From a checkpoint of a small transformer trained on Wikipedia: 8 layers.
Each number is 128 + 24 x the weight over its row's rms, rounded and kept within 0 to 255. Layers, rows and columns count from 0. The size above them is the row's rms in percent of the matrix's.

# layer 2 MLP down (transposed), 2048x512, rms 0.037, rows 890-902, columns 0-127
size [102 113 114 107 107 105  90 103 102  88 106 111 103]
[[166 130 132 118 154 141 129 168 117 112  74 163 111 112 151 126 157 142 138 126 147  82 164 154 124 137 142 124 125 123 121  84  99 147 107 192  87 161 158  86 124 141 137 148 157 136 179 103 147 139  97 126 132 112 128 129 115  80 113 133 172 123 134  90 152 121 143 117 126 129 123 110 121 120 142  53 150  82 159 117 136 133 142 119 117 104 148 133 120 140 149 113 139  88 120 120  97 124 167 146  89 145 149 145 123 137 151 117 112 104 123 134 165 154  84 103 140 179  64  79 162 133 123  89 143 157 121 135]
 [155 152  68 144 133 161 151 124 178 112 150 138 107 154  88 121 122 119 135 138 150 120 150 105 122  81 123 103 129 151 112 106  99 136 134 143 128 136 136 130 119 134 123 120 144 168  71 162 109 129 178 108 130 109 168 133 131 151 108 146  96 154 167 109 100 140 154 134 120 126 136 128 141 119 167 130 119 162 119 105 136 136 142 115 167 143 168 130 134 102 130 106 151  93 111 143  92 171 176 115 131  87 155 154 139 131 139 136 103 122 122 133 149 168 148 117 113 136 166 119 101 130 129 142 170 135 165 132]
 [100 131 154 133 164 124 127 117 125 112 141 126 114 107 122 115 128  81 143 131 161 114 117 130 131 135 101 157 167 126 168 106 119 113 145 107  86 141 133  86 126 118 126 136 102  57 148 111 154 130  72 130 101 138 114  95 136  62 103  81 143 143  85  94  99 153 117 140 124 102  90 138  95 183 120 120  87 139 157 127  99 130 114 144 107 118 125 128 101 160 149 119 140  95 121 146 161 147 142 138 121 115 155 169 146 112 110 129 118 103 106 128 103 132 156 161 124 143  89 168 132 143  95 104  88 132 158 136]
 [163 147 151 107 123 170 114 114 169 130 138 142 102 151 116  70  88 127 126 138 111 117 105 133 113 114 129  89 140 109  83 144  93 132 129 137 143 172 151  81 166 110 114 135 135 128 139 130 136 108  86 141 110 116 146 114 145 126 128 152 120 114  97 157 149 135  99 132 101 118 165 131  84 107 146 119 129 137 136 142 100  91 125 143  90 134 118 144 129  88 137 128 133  90 117 109 123 130 125 157  93 131 120 141 111 131 138  79  96 154 142 135 111 141 101 127 144 135 120 135 137 166 126 166 164 114 116 135]
 [ 94 120 121 132 131 180 147 154 165  80 119 127 147  99 161 159 139 168 150 146 143 120 130 104  71 143 124 169 149  90  84  67 158 146 122 163  95 115 124 121 146 161 178 126 134 113 184 155 150  72 157 143 122 117 154 127  98 123 159 119 133  94 141 167 139 127 142 124 143 141 125  89 156 135 136 100 118 129  98 152  90 122 124 149 158 115 104 130 156  70 125 120 158 135 127 151 162 114 137 140 164 157 169 107  93 132  78 102 116 140 124 126 127 104 122 117 143 107 131  96 139 114 139  88 106 149 135 123]
 [132 145 140 109 128 124 100 115 179  76 183 129 152  97 141 156 122  99  96  62  77 106 143 120  94  88  98 116 134  96 116 150 126 108  91 136 120 100 145 111 140 113  99 106 147 179 125 128  99 155 115 127 161 106 141 129  86 154 115 145 101 162 149  58 136 123  85 140 110 107 131 150 173  84 116 161  92 121 136 106 159 116 111 104 154 122  84 183 136 128 140 115  95 141 136 168 113 137 171 150 122 145 130 144 106 104 114 121 128 134 156 130 112 133 116  99 145 110 122 139 115 123  74 113 136 119 100 143]
 [116 120 131 121 106 121 103 111 136 110 119 142 125 126 133 138 132  98 129 143 168 118 155 110 149 120 101 159 158 116  49 144 157 116 143 114 125 141 148 172 119 100 112 122  79 106 109 106 137 134 157 144 133 107 133 163 126 155 137 145 123 151 102 146 176 131 146 141 137 136  82 131 149 123 159  73 143 153 123  87 135 143  98 151 138 125  89 121 152 147 158 146 160  91 124 142 109  78 137 114 162 150 102 112 103  97 144 148 147 112 165  69 102  87 125 139  99 143  85 177 148 151 127 111 131 160 123 157]
 [131 164 132 109 122 108 127 122 138 120 125 145 130 149 135 130  82 141 205 119 156 122 116 133 125 112 107 129 123 153 127 112  88 102 170 137 149 171 168 137 111 135 131 106 143 113  54 176  99 130 121 104  93 126 167 124 150 162 111 136 156 122 125 135 143 126  87 145 156 124 113 113 113  96 138 115 115 195 157 111 122 137 124 143 109 129 150  98 126 140 166  92 110 165 132 149 165 115 150 146 126 120 118 131 123 159 105 126 119  89 153 124 160 132 139 113 142 133 136 152  87 129  76 156  90 137 139 128]
 [176 139 125 136 141 116 167 121 166 158 129 129 130 143 150 132 102  98 137 155  87 124 126 117 141 128 133 120 121 116 122 151 147 111 126 150  87  72 145 109 150 148  89 157  95 134 138 138 147  82 123 137 158 152 156 122 121 134 150 133 117  84 156 156 112 135 106 148 117 127 138 112 146 109  74 127 108 116 120 119 112 125 135 130 122 106 110  98 142 137 124 117 189 123 132 144 125 100 101 131 116 137 158  91  77 161 142 117 116 134 147 115  85 100 134 145 118 136 157 114 101 121 117 134 145 134 113 129]
 [103 123 141 104 167 106 151 132 117 110 124 142 116 118 157 123 104 148 136 126 136 102 135 107 115 117 126 149 143 126 106 128 151 109 153 105 156 168 153 109 123 138 141 126 108 137 131 122 103 125 113 141 117 128  90 136 134 108 147 100 130 120 107 184 106 144 171 160 144 144 127 101 111 126 175  98 148  95 168 140 107 138 146 142 112 138  89 118 135 161 157 100 140  90 151 114 127 152 128 125 158 142 154 136 138 127 121  81 164  93 113 152  96  92  97 179 168 125 109 168 105 153 155 124 194 125 165 134]
 [137 129 108 100 119 114  77  98 131  98 148 148 141 126 146 124 163 144  89 105 128 120  97 160 122 148 118 124 136 164 158 135 114 161  84 140 105 114  89 129 112 129  90  97 119 148 156 179 117 109 119 156 158 117 149 107  76 117  95 132 151  90 106 117 127 115 106 134 105 143 109 157 128 135  68 103 128 103 131  85 125  76 146 127 143 153 182 158 152 109 168 106 117 132 149 125 155 139 106 124 158 101 120 130 117 164 132 157  91 116 139 113 118 115 100 198 119 162 131 155 124 101  93 147 123 133 143  97]
 [175 153 146 102 135  88 159 107  80 148  91 141 140 115 130 152 115 162 130 116 149 166 146 105 161 149  95 125  80 131 116  75 122 127 136 126 160 121 125 162 161 146 121 124 107 142 155 111  88 166 106 110 140  84 118  92 122 165 140 152 115 175 102 127 116 139 120 127 131 111 115 145 118 152 109 120 128 116 154 149 139 122 114 127  98 113 150 125 173 127 118 131 113 125 112 114 109 147 129 134 109 135 126  76 148 105 102 126  97 132 112 117 118 136 140 122 132  98  76 123 103 126 121 134 120 123 115 108]
 [ 93 131 121 114 123 134 125 149 121 133 133 159 151 126 102  96 122  98 106  92 129 158 150 116 166 104 133  56 105 126 105 155 148 145 119 126  85 117 161  98 112  74 108 105 121 140 183  79 109  84 137 146 187  87  91 123 100 150 153 122 141  89 133 132 102 103 166  99  88 124 112 121 104 116 119 143 124 156 112 138 139 151  96 146 111 161 119 148 113 130 124 127 127 104 155 150 131  81 173 148 145  98 107 104 166 157 150 120 114  43 156 111 123 147 133 110 155 171 126 110  87 128 155 135 134 146 155 144]]
# layer 2 MLP up, 2048x512, rms 0.037, rows 891-902, columns 0-127
size [103 107 107 102 113 100  99 106  93 104 108 100]
[[106 119 142  70 122 126  88 124  85  97 148 140 106 109 130 119 135 142 145 119  92 103 108 105 147 144 157 126  88 142 129  98  82 131 117 157 118 112 127 136 159 127 112 168 114 102  70 101 127 142 134 128 143 127  82 160 109 148 134 116 139 162  91 123 143 137 143 102 165 128 100  73 138 157 138 153 129  75 130 160 120 142 131  87 149  89  84 115 101 109 118 124  91 123 123 111 117 131  77 101 168 119 141  89 131 160 121 156 134 107 110 102 129  99 120 123 163 100 135  81 143 122  89 122 130 117 113 144]
 [111 134  96 109 142 201 116 102 120 152 141 121 156 116 139 122  99 114 111 107 136 152 157 137  91 100 107 166 177 128 124 142 126 111 120 124 163 175 130 117 100 171 177 141 150 144 127 109 124 141 114 111 136 128 126 167 164 114 112 138 113 131 135 132 119 136 157 126 131 116 131 100 104 114  84 157  99 150 103 128 107 142 179 169 115 134 170 135 109 124  80 130 111 109 105 142 134 129 114 141 159 149 112 153 140 191 190 134 152 148 123 155  84 116 115 140 133  91 160 117  92 149 111  97 154 106 103  71]
 [142 172 171 125 138 106 124 132 103 129 112 146 115 112 142 110  91  87 133 116 120 127 140 148 147 160 177 169 130 119 111 118  90 120 139 115 154 111 127  96 132  89 120 122 168 115 147 121 100 148 146 147  95 150 132 150 141 165 104 136 167 133 156 130 111  94 181 124  76 127 144 181  95 119  77 142 142  95 153  94  85 118 132 129 170 105 155 126 151 105 120 157 133 146  81 138 144  94 137 152 155  91  97  94 144 123 102 166 136 115 161 111 133 144 105 150 154 117 118 123 142 118 115 141 112 165 107 145]
 [124 109 130 131 110 136 147 141 154 131 151 146  95 140 104 141 127 103  99 122 178 196 166 156 134 123 160 121 131 140 152 148 132 126 114 110 128 103 113 169 149 130 138 119 170 116 104  83 110 149  98 116 103  93 147 130 153 161 101 150 121 136 101  79 114 125 107 135  82 125 141 111 121 145 141 159 144 103 145 151 131 147 101 116 155 129 125 134 106 134 132 120 138 104 101 130 108 165 152 106 146 143  96 122 163 163 128 129 157 101 122 121 150 109 111  88 133 122 137 165 175 108 117 101 135 110 120  78]
 [106 122 100 114 136 164 101 129  82 134 150 149 118 125 130 122  94  97 125 105 157 160 101 145  96  78 171 112 113 134 104 130 117 152 109 147 142 107 133 114 123 108 101 118 105 139  96 138 137 141 198 167 154  83 128 128 102 130 103 151 148 102 109  68  82 133 174 134 145 110 100 110 144 111 167 141  96 101 168  94 135 122  92 137 120 126 120 101 106 110 113 179 123 133 144 146  95  84 126 129  90 137 147 103 117 122  98 121 116 119 144 102 143 106 142 106 152  84 141  97 143 158  95 117 145 121 163 130]
 [148 125 121 183 136 176 170 146 133  86  99 108 147 124 150 134 161 113 121 138  93 152 123 125 169  87 121 139 138 176 154 149 108 137 177 123 152 116 127 147  91  86 118 134  82 107 169 112  97 116  98 132 120 117  94 142 135 102 115  97 158 114 106 120 101 140 121 110 120 140 133 107  83 142 124 126 118 112 145 153  94 125 134 155 125 134 145 136 135 118 137 109 125 106 100 100  83 150  83 131 105 132 135 116 165 122 107 142 110 144 119 118 105 164 117 114 122 100 175 146 167 111 155 132 141 102 121 108]
 [ 67 114 127 122 146 133 129 128 124 101 141 125 132 162  80 153 110 103 130 126 187 116 117 108 114  82 115 108  97  92 115 116  90  83 109 169 121 136 147  96 146 140 100 127 135 134 134 160 140 183 175 161 126 118 116 112 123 128 125  85  96 116 153 178 135 179 129 136 145 142 118 132 156  81 111  62 136 116 138 120 131 105 106 116 156 101 141 129 162 132 138  78 121 110 135  87 102 104 125 165 163 115 133 100 141  95 113  80 140 132 120 103 186 129 112 133 111 136 131 123 164 117 123 148 138  87 140 126]
 [114  87 160 109  96 113 141 117 171 117 139 136 109 112 123 104 102 121 121 107 149 112  87 109 164 127 158 144 106 136 112 103 148 134 146 155 122  91 131  91 140  95 163 121 160 127 121  98 133 142 112 109 137  91 119 162 161 179  86 172 170 137 148 110 124 140 112 107  88 112 137 176 121 126  90 138 154 153 143 135 128 142 111 161 127 128 157 137 112 155 119  94 151 152 150 106 132 134 155 163 154 167  95  99  80 134 127 152 118 160 127 133 155 166 145 123 126 152 136 111 112 128 119 115 126 123 127 149]
 [142 163 137 130 126 135  99 167 132 120 117 123 141 151 100 148 133 114 165 128 107 126 149 123 141  95  87 167 138 126 109 141 157 127 159 148  96 169 110 158 162  99 111 162 116 102 120 131  67 127 172 134 111 175 134  89 162 161 100 143 126 106 122  61 144 147 123 118 131  98 106 133 128 124 111 149 152 131 116 130 133 128  91 140 158 119 146 141 131 148 102 136 174 117 164 128 149  84 136 143  99 116 126  93  70 146 143 131 161 162  87 163 138 157 133 144 105 130 109  89  95  82 174 140  92 155 124 145]
 [118  93 143 121 126 101 141  96 139 114 117 164 159 120  98 161 124 126  94  93 113 156 144 148 135  96 175 106  87 165 174 123 144 158 123 135 143 122  81 132 116 124  93 125 140 101 131 137  57 161 159 129 136 111 151  88 133 186 104  78 118 112 121  84 122 128  85 105 143 153 116 151 161 115 142 131 105 116 100 141 132  83 175 165 114 124 115 178  71 112 187 153 117 109  92 148 133 111 143 123 158 124 117 120 151 112 132 127 160 128 125 133 161 122  83  92 125 179 115 135 144 124 128 122 149 141 137 116]
 [108 141  94 161 124  84 108 120 146  99  96 119 145 112 124 101  90  90 124 120 125  88 130 129 134 160 110 144 133 138 139 157 144 121 177 169 104  99 144  99 109 111 154 128 123 114 121 116 115  97 156 121 111 171 121 116 142 105 144 131 152  80  94 141 123 122 158 133 155 113 142  95  85  72 143 128 140 127 141 116 179 152 146 103 127 137 139 143  82 152 120 134 163 144 146 150 107 133 135 128 146 107 144 148 109 114 123 130 143 139 152 122  78 100 164  80 117 166 141 119 135 136 127 111 109 174  99 124]
 [127 113 152 140 113  99 110 103 139 130 115 104  91 127 115 127 150 151 163  79 137 160 124 122 153 109  65 152 140 114  98 120 134  99 173 116 124  93 132 101 169 151 169 113  91 144  97 120 145 163  85 101 115 148 119 130 155  91 110 122 123 180 167 104 167 140  93 144 111  76 148  90 142 135 110 170 144 147 113 117 118 106 115 125 100 114 119 147 123 117 123 153 156 104 152  87 107 129 118  88 147 149 124 142 175 107 139 134 121 112 125 149 140 142 125 143 146  91 140 109 150 147  84 162 121 111  95 113]]